config.toml
vocab_size = 2231
norm_place = "pre"
norm_eps = 1e-05
tie_embeddings = false
lr_mult_o = 1.57
lr_head = 0.0051
final_lr_fraction = 0.0
train_tokens = 352900000
Each number is 128 + 32 x the weight over the matrix's rms, rounded and kept within 0 to 255. Layers, rows and columns count from 0. Numbers have three digits each.

# layer 2 MLP up, 1024x384, rms 0.147, rows 973-1023, columns 256-319
135145165039106083128132156123216116139158109212140172125151135216133118077131154140127159125077133164164050189141130165111123138156136141121182173117109101131105144176120138135182087124142146
102140159129114168114126115147095143078133149111094089138152070106131124127146142104064129192125134090113108114141201177114110097085105140157142197125091149123110149119153099176117150164118161
072141107108115139100047149140139135202210146135136137127143162125103143136183109191106127120086115118102128102102095114175200141178140135179110138115072130146067147197189132085149105179136089
131066099150140157150094126099120165113118128156162104118079135154078064181105152093109109143102139129174125162107148122101099118162119055119106124168135152104069165151106072170111116155048145
146131124201106121093162085138102143153159090144144151140104133119109128143138084084128157060191131084168095129097103079149054073124110170150143140139163125179136147160121148095121158124111161
141116139084185102081152184119091182131115112124142154088184044084106125122124172133114154152139058158177162124147080098138138073130105050126200109123098180148218066181177099138142129115093083
094094124164114167070124135072163188108112112093130162176093110139104131106097131104043230125101114130097191149105137119128124120130114092150111095118115142065159138107135162111130125147089106
175131086109095075175103131113181134098198132129125150123095152108167167142091168118151144129176198153158098126128074103108095146105138142110120074096113112093102137111168151138147109136110095
115114088159119128111142133173146155126078132136103180093166104076138147116147119119132140118106140117147116169124186070112215149153144081144083185110137157076118133188150098100157160176104133
138131126132090115147132150114160165140099167162144155162115099124139104130151143115130094123086122102105154108115155128119177170093147099145149091114148123175114121140159153137109075102126168
145077132141149148136128078131117147079110160148114105123098173124110147158104135145163099104154108120142071125136158139144158122121095077180185132160046139167145127082154100163141062119054125
078109155105137199155154108173132085178141119179115179134127113079153092127153140082161117141111102157116055094194086116148129124154088179047146104108160123173201109144167141111063101087147156
140091068157064173191079116160138083133180140085147119160085131149110139152100185133175142176173167113094115125140130074151140108120153096149103169124092219098110057139091112114076071182067054
150124114173028115184125163108125127173077151146150158190141166147090130091138177124155154127100134169112093165115096195131129072037147138160168140151134182092144148149140111156143145060124182
123087123119147152128111116079150129141105169099141190104122098088179122156192179104134089175119165107113129138061111111152117189157126150129163100150122132113130102074140090125129109161028155
151118112093111113155127122132184092156118207164125106146127142033106105085127169133091131034107129169126096192021152123179104143051112117127134152172129087145218156153160094100122103113037072
149130139077140135057103116167073105099127123120157111112143129120107142169158088103074162083138183134148117132147106115121108051175105101189104218113103103107152131109173092143088139145117163
097140149215138091104156141177147110087089093106157151140121136128144103148106176106165177097150068199103083162117115036117128130131150136145098083104129114177128118066117101167093187133151156
167152066117128107106135099107128149072116138091143093169133120104161085086068156142164130067148135103156133097094102133087119114176111086063191136106121149114124148166124172120133187086193151
165097126078130137124129094050135091110128155106110156110103099098097095086153150121132179128163170100105138097155146095113154128096110143142140107147149134114127159155117140127132100161132147
117048075078137082120157127178128073145170143124132166082155136145149108145088130131135162129210195170135150151113073107127143089143139098134126115129098164085147142146138183113121127075101140
120081142105141159163130163146134127129116126108080117099150108164122103107122157191097142172109126106071162181107134109147152097183097128111177101119144123163136096102173132128136110146141139
149166150115134131183169096135178156138074125135148096167141124068142112152144115082145116098128159098087163166126156129115151121139134179097164094175092146094073099157154199142120114057167110
103122128126127143096107164143129099132101127106066117123090112120145174120141144088106107142163073080126103146120068161115107139118151117078155118131160129109123203084111107072149105163143127
116129104082136167178073144143153108167080136109179093137134160152164153108137137152188138189179112113151160093154084152142131120131066110129153118160143104096194146114097146113161135116202160
142155149099112123179156142136176198178096117163186156126086098099151055136131154138088084170135126134161125135095139170191158105171216054191123173142108139147124105141128158128131137101119140
068108169130108156177098078080193098091161172139128161153138163094113151180129128138144129171159180093129144144092180175185171078074185118118178136103159150102108135161211125122101143091142100
136129196155160173163114097156151107105091135141130129123149133118154124166146112112169133158156185112128051102176162193175146169085104128145131104110067109183109116163104145133137093174113127
128147172113176098120116123103124096196110146161166117141096141111120084104126160076113149100144087101152129127120128178121109122123092110142091176111117117170096116170086125116101154145092126
144115134041048048083123129158120163175141076145108135162137139120114085123115092115139132163168177159177180126142149155094133128209154204114128153173110126210168151131141089136113143067136129
151126137115133174088087109122091125116145149069121169129096090089094160159115125141168164134093149153097161122082113104135150129117096142123103099151157179117110100135136112117115115130159139
068089111098113126082083175114140124149142135194129110142084124165124120158137101098123122165133116180075082103143163116118144121131155128125110110065078145119139122148174110110090136119141096
146097145084138169108094152176156161120198121102139170136165139132149187127147155142141134165152164131103133165138174125104172169143160172143193130108170137130114149107181107108138146057141168
104135090180147124097055140151151119105095155103156095106144169125118185109149121158152137142145074150127111094123148146134094157166070144192164089140116096157073156151109090103165130103163156
102169105127119144154185144103105096116129126128155176085085160185080108116111149134159094158113074094100149110123107097118102148120097087134077164087120066168141130062161211141132130105139111
124125125077099097112098140126146153078149109170096130125130106087147111108151127106129154104120132113029079149142106131128089112089092082141133126118130146076118140127089082107144172120128140
148110124077138181129107101113158132089134095156177100148133155150147165135167078100163142139129105142182086158072180169145113158093081158146120080047053129144174109098117108117091132138115142
111163137157183088101178098135146147152073126096103133210104195089139127118133159147184149150085172170058120129185100094146130160174100084081096123040118125105107170101151092095140117089053111
173170124164111112098052107125106155153090067117149128163057116099135123157092102204115121112149134157086088137169090108108122078176138107098159098154091175130103142129143153105028146142160179
147091095121118119118140174153154126200070078107094136102202126219196088097156124130120132070149152057190120141127155117158107158149098167090162122095202131118213119178168092156173204079088105
114130156141154150155173118170097068082104108113143146128101140139146081110108132109072195168107138157111074128140168104178150155144061101091178113090127122112133140140123153117142144156129058
168139074075152142085098126082156167148110009098130144108172131081161114147102084132175170121179122124108088114060140101091126090132179161084071082138163107126142175096106127073137127116153057
134158080143168077126170079147122135116113077104183190095171170128175123095123115104127109146134170117134146182154146182140087184178065146089135138150125099131115149165042150117082116151120173
155162161151137087140132169179159140177128170119125143147093164102121147185147143080076095104143143093184114135160161167099148107130144161105184161106129173147134166140098167142140115096096123
134134083084117150169072136153154128203092155107159131082165081104103171150186140065132109162064081090154086067171191152115153106144095125115133179156129126181162156149150114179106127119086160
105103136129142155113173099175108154181076081126105169168154166104079110162152153096167103158117134158105113121155127141135164119159109076168163114090166151075118157097099144167156137177156100
137085161180176143116144048148155145130105105097125142081100073105124115162129099118120116078102135054138113106036116151147141128109089125199129187141176154159176143117128145098122175101083098
134080122105178163078101169083091169174134150117159077162140166155069056108144066115125060192155145163154156142169117135182112128170095127126130104142083153097107115107146120067141113134143157
072127126139157093080124164159089190122113048105136104127119138110139136103120158164118176127138174082143166166156139064078085140143118155060052110109110096164144134142136107078127125104151167
172148157073125106132139098122152161178176088122104131155128123147110132142134097165134122135138181119145181098075160041153099070106092079131107131123078147123148134116138127109142115133125093
106119105188071154161163096148100147113141143180138139165088092139149168148099134119168128124070079104122097119157097098129140109203105168176142133184098129133131147129176136121122131104118140
# layer 2 MLP down (transposed), 1024x384, rms 0.104, rows 973-1023, columns 256-319
061100102148074115104074147141180149110105102146184124087151176162141147125065171202135073106171084118098129204144138087149155151134129083057159121198121218110156172148134161175145179112160104
073119091169153115148107095132142118173145133118148106187100175157101123137152127097118075079164125156120097141159131144058097062132094109148138157155108107089156175141124178083130169167134183
089118134128129163107157137132097064133170120061176131156164150125119121067127163162127095136112181172165122094139093092142143107097126114054115136158120161136116125128158143147141133111162086
148146197164126140151135157147128172156117106110139079146095150115097162120071117160119111160157114083105131059109139115126172161156160167063078034134111100070118094212160128111141097137117131
091153112180093156119121113130123145152156123108126113126126126112073152159153135109146146158091138152089117147135140096173089133090140100164159098100166158130170133110089107186124160105162125
098129155122138114044144114139118123122115113156198153126125138132119122157076127132149180097154110113151157083140154103190089136081168111145131148139130134104138083170124144136116164140142048
100158085128115150200074119135133126129126162149142115141041136153099168092167141134100085140127149132110127134190158135147153110112150139171134126149128088108096152102192112152079144108128097
123103138084131151158116163152049088180169110120154056122085115146175182157141118074091107121106161130126111122163111156083134167069122128162155122087114134169148195157101156127111157165207153
109154177107087134123206100110172129140148099126097208140162085115135149121101061147149141177065147142136147165125117152134103101210140104115166130140096103107143138084095092142145145109121125
060112167141106158095119131139113178117116066144145116140141182141151131121194112122207165098138115178091087101072121112140133105129142110104099115190090093144182143089121227119101150136084125
132097134110122174201159144141137067195127061102156091099146123133152102123119101174154144130128108190148155107158157092139073124153099113190106134098118113077126137104094122101112147142102117
112157117138131131112118151092141112112154117167123105047124149136101119113150133123114071145116139183171102138182105171136103081147143140139059089083150101091111102097057171153069161127110124
158162087086121117092125167155128087121114142104101114131142095119168141133125082115068137115166136121086068149094146097116114096081138128085125147114110153223132123178153096250082071160128089
067145137115084096124129122082136114149127116122163135201082054112145149143098145088110122140160116138071070123129142120120139098166097102123110076113086117106145121146168132134088147137146151
194137145142086134138096147092086122066108120144129029099134123089121117140141072092112104136124089103131211114125169152120038131178142139141141149117114085127140137104128126120161110117111094
094050127132119126095093136174150145102179113146182113151113123070146122147171126079103166165186123121146168132076157127159103108078120113092097165135138047203141129155120101101107142126109111
099140136103105109171113133104129088127058124158107168168153103147154158118068137118115148156165109114131108140165131070141174102159080103138137137109121105079196097189128118105126143170115121
131167111146146051114101169115135142125025192118060140144118098138102130162120142114096184110113123098168085143136065084158077167128112101139112122161132134104076113137143127133149155163111146
128122175094089117133151150123133133125150125100130123157111136134132208142146152102102151125195144135139142131125165107151149141080115130136143149177160150117173153124109102142153127160137074
113150148124118114118143151151126174135152069119097121132092081100090117113152108078095096141125153084127126110138134117128084125139122150169181141148124104173088114175143117103133140121112102
159127149159173131141142087189085142118106148111099150157123174117103087116104117149130145131031140149135152175109156082123160128133093141082120168136147100137107144152138128125172118139141117
063112148130129163188169126071101135125140098094107166137107160135155148146119149166114129126152087173147151146064157146144146125133102092089165078148093145164150142171175112143114096065151146
079182131058091083139151149175156156144157104076103161130142199145116178143133169097129136140120101129150159103147118076198159091100086135073138133166151114103103148143180123086106069078158194
195128131139105145174162134095158131136120117130112101151122133162127137154098122152137119140147109128135119155133091167099100179079166093090129128129088144143137140133136105130158104132110092
149155127219199121132138110103116209115101099115152139115104120139134145152131130107111067140050160190100066113134083107081134146102097185164105102144154026113124132077162162110128095128121057
147145118135145183110124094094135170159144123117132134130168146077126068125144141133124209110149119122174156169220147081142124142156160085171165117185161130157111126170149116129108167120153153
145116097127134094096104125186121065142135100150176088120144095105147097112217104105086121129030118152149159075113128090179124118147153095138139115145136114113085151075147117127137151167146110
123112125114161139155153146141111151107140141127093141133065218104164190141149153114173128164134118133108132115110114115134116092133104135145158090129163125163160100131166128139089123111076131
147119121144067125135139123142165151125135169104146135117162147096115077114149152153149111158154141045091156120096146138110137101099150144179108163170101110114116081114090151081132119088137120
078156106082122076159146138149105118128128068139136143135072136126121136108145133190116135160130091126055131167149119173084121152096129160145109158125110187179116154108144136140126106145117158
134138141127156105133195115131118151164138127101137152107118072113170161082139090118117136118152165088190106099177120141172076107092117087151133095179140170107145122146173111125160115127124095
111127121173157148124210106183041201098101152118049144183119118126154140171122133129073100055144064064224131111170152100130115139090125151057133141080175114110084163111112097102089133074168160
121131169120146151134161082222125169096175102068103168159076124179104163131107078168071049144111135104174138099140135168063079109171109119094136127087120122053133093119088142083137140136092047
128134200159094159029152172163102137167110153119194085135120155077152188122117178153102112164126100151134086098162080074158166100097135112117104138123158169114132133122119091115086174106165156
083155137144159163133077120159119133147119112115194086176142162140123086133142092148087121148106079161156081160149140080165154109107147175192138199135137147133154144089157081140146090149108102
134157153139096122136151107069155221159130189124164077148133134141082135155192122144169126116086145073094109105122201185116106125125068127054199098151131089171152155097074095129104148099102152
172128103102122122158168132185102152017144090071137134101148124085098126106114128098147127127089199109126155145077073140134121107101167185137109058112108088137162077174149122128101107157136147
154106188100136030159115156173051139170181109128125117167122102156108143064117123166118143139144154063200120118137188141137149178164171178112056229095128099091145205117152161063161132144176143
126111081188096141139202142142177117151192098166159115114122144212190090202150160159132139152077132109113119103111141120059110121119080150063157162141138086079083108072166106096134152159129119
116150117137126126139141122137081141108151136113064166120174139111172155085102158061116163125119099132188141144128102099181142082082143159175141123125077081091188136102188104126071163146170128
147072179189121123155121076122124160141096150127099177150139104119137087081095105132095074082135108102150105116142096155087087182095118141144126158123109096116123144125121146124128118083094099
120084145113138142116115130103197116062111049157105158139190129129144146134171158098154118182147148071093167100065134185128127051098097170206154117106111102090101139149140151152063123085152144
091128119084139110146141070166087071143121172142182132132163132111072161061116090153127087171050151153143035121134191140101121057123140181125162035076126124133143163104180145203104146159151190
117122165115161125082156092145208134125113111123171095211131170094127099144111170127144130149120115144146192123162204120101169158111122162138123103146166144070155185124119131123106143169108110
137167170155060096117126078241121122064065158152140047213137154159155085083080124099123141127062153138125102109155116150161137117113121119118099178121144058114117126172035120135085121076094118
141085147122089110138147130100134126080121087085093096141110105126142139166149140110121119118117184163075114093107091125132134186104118135136162120122146128091129156140154180127099159116120106
117130126112106135126120091120074199113162160181142158078186230114138125156124122132156138187151177135153146119104108126123110172155172140137134124135149208165100106109183106123137145088110137
152140119129111097178112091135113159099139141126143123105134101144174169124152164136101167176118098113127149119148126119070131116194138127126132152085113139124159194133102136124139147155134155
126072132121122149167111139210213179103173124056123169132167163155099162157110156127112127110170079086139110134172179112180087199121154129131092180165110142099168137184076111106103102111137105
154135168166188110181183098136119129105144124087149107096131153031133143101173060094115062096138109127156144118159112096133162132143162157131120108108188121114095135114125106170093104161105135
096162158111114137144165128181091117116147114158098133187130115106073094120167133154181140157095126146139023146063126081185123171089105130107148118154207160157141082180080113079146161079073100
# layer 2 MLP gate, 1024x384, rms 0.138, rows 974-1023, columns 256-319
087169140161182109098133128137178104157119105120100195073135134147123153105165134098122088095134117137092125125172161056181093111152095122076164153111140159107125129087141139106116138095145129
057147136085101144110150102132140113163129167142155141115086166066098110088087107129166128106112136152105147093134128098148116179173085097153129138131175144188138116115188124130061070159101126
150073113101123098161119158102134138114164173119127084154153119159080119115136144133147172111135188069160110147125097128118140124122106117140100186179158100101108151132117111183099155173074126
133165115105136134130082109125150162124136104112151189222165108085090147109134119176110149129152103086131150132115165096134128200166076166135106158206106182144078103153130091148072192111115133
165123131112119099165130115159162098168178110114160142193078158113099153172122074034139141096104146131096111107168133199105199105183177152153095111153142140169087139111129080164080148180174116
103075102106160088112137153108169096132112129177111156166116129145135091105132074087063109110097159118080190111108101132089108130117111098107104105123139156100092131123141122100102170113139078
157177164154134115119170087121121086139125205196135101112182182160101129124095055154120146163149070119111133172115139109127184149142166127127146139110146133162069106129110160115057086064094115
106099125102194098138122109063095160126109147105181032164061092155162142118163142071114168109134110195140143166190111098061104168138093120126181081161043098124142155137138149122136154118097183
189165178108127072148152128101152099105196127133170132146055099130126112123101114172087139154127102133141120122112115077149113163179132149120141076183152129155072094103122055156167073112081172
145165147168130223135175131085116187138108128120163131189160121081091151115161095147124119133125142137129099120136105136116099123149150164099133107119133151141132100188116101146110100121136116
104095176173106135099109157136135154146146142175138121173121127152107180142165073105181156099169128176140142146136162133186201149197162122082141117127124188137128125184148132096065153145153097
089153097119178096066139102112181089079113121138148124152138128091108163160147106085066172119099097110134110143093113139187118127119077110125065084154081096110126134076060110131132106130180173
166090141176060135130153093135084129171106046118130155146111093168165125152114136070146162125137061146179203102123077167127155132135103143181125135058082204128108103095165120164146113128132129
143124176157165161158129136108171192150129128124079101123127106135113141098162132086109114134135162195101178115157155178113082127089086169103114084071094123143124120124153065141080153122120108
141082123112137176137157167093164103160097171077128124156115128120180169146081160088092142145118150110106114153083123082149134116090117100133120191136106100152175180110114150201096104165057086
149115136166143119205112175129127188115101070110077106147129114095143086137180213135168102110128100099112120094159154101127171113145136211113114110092144101191128138115133185119102135147151102
138144127099130098139169105109094086166130103163133102163136076119155135144075162159138124126171121110150130168096123199052111159135181106137087173122150104076053138188132158190136084136079134
126113135114116101132152143135098153136148126103131117133169124067097133142054168091151150093169168127158138048105085145103132120118118122096174111196115158181128140168127110178159182112143144
131083138142125138132121162162145130174112127138121181131103206137104063072159090087180154145103135137074126128087156143106156147106131142131163130122164105119110154216122143088134085118144187
138148072108116109128159138134107233149120155155144134169136109102134128122143162160140198047164136137208160162140091168135186096123092089146143156147127126155054096132223085102046067134126149
197135102125075146133097148130126138137126185133144141196066111133133111149195175145112116164105172111138141165152115109139075143132131076094136088144123111183087137078121111129095147121116184
144104101111093207126079138058068088197173084122133123126111168146072098162165138128096174120112133159199112130144119127165102102120108068098136175115116143139077085072119154136105143150064140
129159123119125177180143111147134093175118098182163123096110128161171105181155117138107081142107107127093132123118159087080093104140120092088106079134129151160145150154102162128116147118119112
092110082164187083153100119126131119134033144149131138111143127224103089155163110084158119115076049151179156108138091113148164122233122179167089134168130159138173076088072175105163099107101167
132193150088155110151176151096126131156148149206068141124121134110168129101105143188152141158115108074124066124126174110132142118079140163153132141113166160105088159105116065068126175160167131
121115134122127034094057105171108109139166103114130122126159147117080143122188132104143138164048151160107061187168129092177057168111117102130133076118115093113116115143112077132121116129172110
115149131168151125133179129122129122073095108187160144106153134093152089162118148118147184145097135163130114163103144112164114125174104161152167134178151143110111153126192104165109079092127167
172140087063081158153188128130133149080135162130151119188131098147125142094135135211144151190197152122135066095199178076134203136144142165152148102194119132102116158121082087113093069104062084
168103121132122090135158174104152155117125166105066172161081145150156093130155128122191204159109112114115157186135170124099089205148196128105155077136159069129145163135107142109108087142119198
084097118094151119109131122120142081080126119085116155140141099142103163174076074094121165126093107121054116097089158155075110101119138117144128077110121159100104101096171117171186183101116051
146140090145140087092109155169156108138159114117098132163142125128064121134096133150123101147090151088114129146122106089096170146160146107160143120134172138122171101109160114123154129123155117
169163107108095220121123113115116100062138133111104118148180091093110142135133104153074135145159124139107144120142174104092169137191123077164168149089094121147169131093194119127120137097090116
093144110100056154141111134181090117098179145070176091100166113192188129148056070055126103161113074093110071138101160120101125069127134091126137136151121152170201150128119116129115117138109102
152138078163111103105133148177094144155131099129117078166133143147102100131175182097098115110098156116142126105084107083119147188132133169083154128139053149141176134124131109186104114151203109
122128145094134110137132076117117134075081091104161094108171123134103138139157153110115111089135104133090132168076132085187170144159130081098088114092141130070140183162115095114091130156165113
113146120184117135117079078114195141114141107178118127155101129087094094144166108106140087157179165102109158149123144065139097157134140109114090172158083184182100084127128164168138128108158175
129126166076100166155156121108158154102169102197200100082119124187106134122115117154143117099148127103181109079107163146072123094075123167152103139097143132117138084153140126131135155171150112
131151088101183112161152114099069163202126155101141207095096183110118147166123109133138147138157112160188155112143144182086068105147076095120120115164135196093111063116085158073098061096153116
122164143088098100154157104158121155104133151150127188164119143118149195192133097133152106157116049124163150159166137092158133131136113142129055136102086106154089164166152142138110139095135067
123095118116183173140107155113168105134191084104134178124045135120122149094107153102103153161154126186157119150132085116134078158082137092116116110122167114102169115131077148136142163073121086
149163166106175168172165099096116139078151124113166118105093173071055072126150097135115122089151162113172099174099168077112090114132108139153124149158145142097135171163077140081143112136172089
084137131194131228053146199144154131131137124149094148117136157111094152140135126142122096088118113032044145120153069085078168109107134189161144087114164108103132110119155159157073130152113115
129124134156093115122164126133153133127132134106132088124116125130127153149156104129115121096193111077143081138125136120117174100139136084135151130150093164134140142166152132119126137048116184
078192054123130126138068090221127125115161121110156154142154136115176098169115123102056165055039092217157092107161080047102053150104150124126140080167107151141076129151101118140102090139169136
183092096178059086115134149138120164106116195158149124092128098126075169152088107151164155153143139146119088135149119114115125130103107144121182118172122177177185122167159130132125131099128161
160112095163097106151094140121141157129079124131133127156155101099059145186166173141137154170092118125149093085139159174117145127134062164138099112103165193159161090103172132126125091132136138
129146203138065137130143205132136159158113154114116174145056157107125176128150102148126121163158140206116145084123150128194117075095123089125131154124131175120139136132184090150191066140171131
091184131127111114099109136137171153131091137166162138116160061136106148114123163111205162076153072165166141120157145126106140161097117142155108136132127164126155117162096082151065156066110093
105107069073120070152163137144116139190063114099137119151106086173142166119144151082151107095100166134088086077127125139163088087136102136148062150102112147114127132103110171158155109133150094
098160118149101092081089024149109084169076158145220163186103063114140174164043136084139097102082129122158133124152128141150135119149060168105158135134093143105148111074149092098092102074165126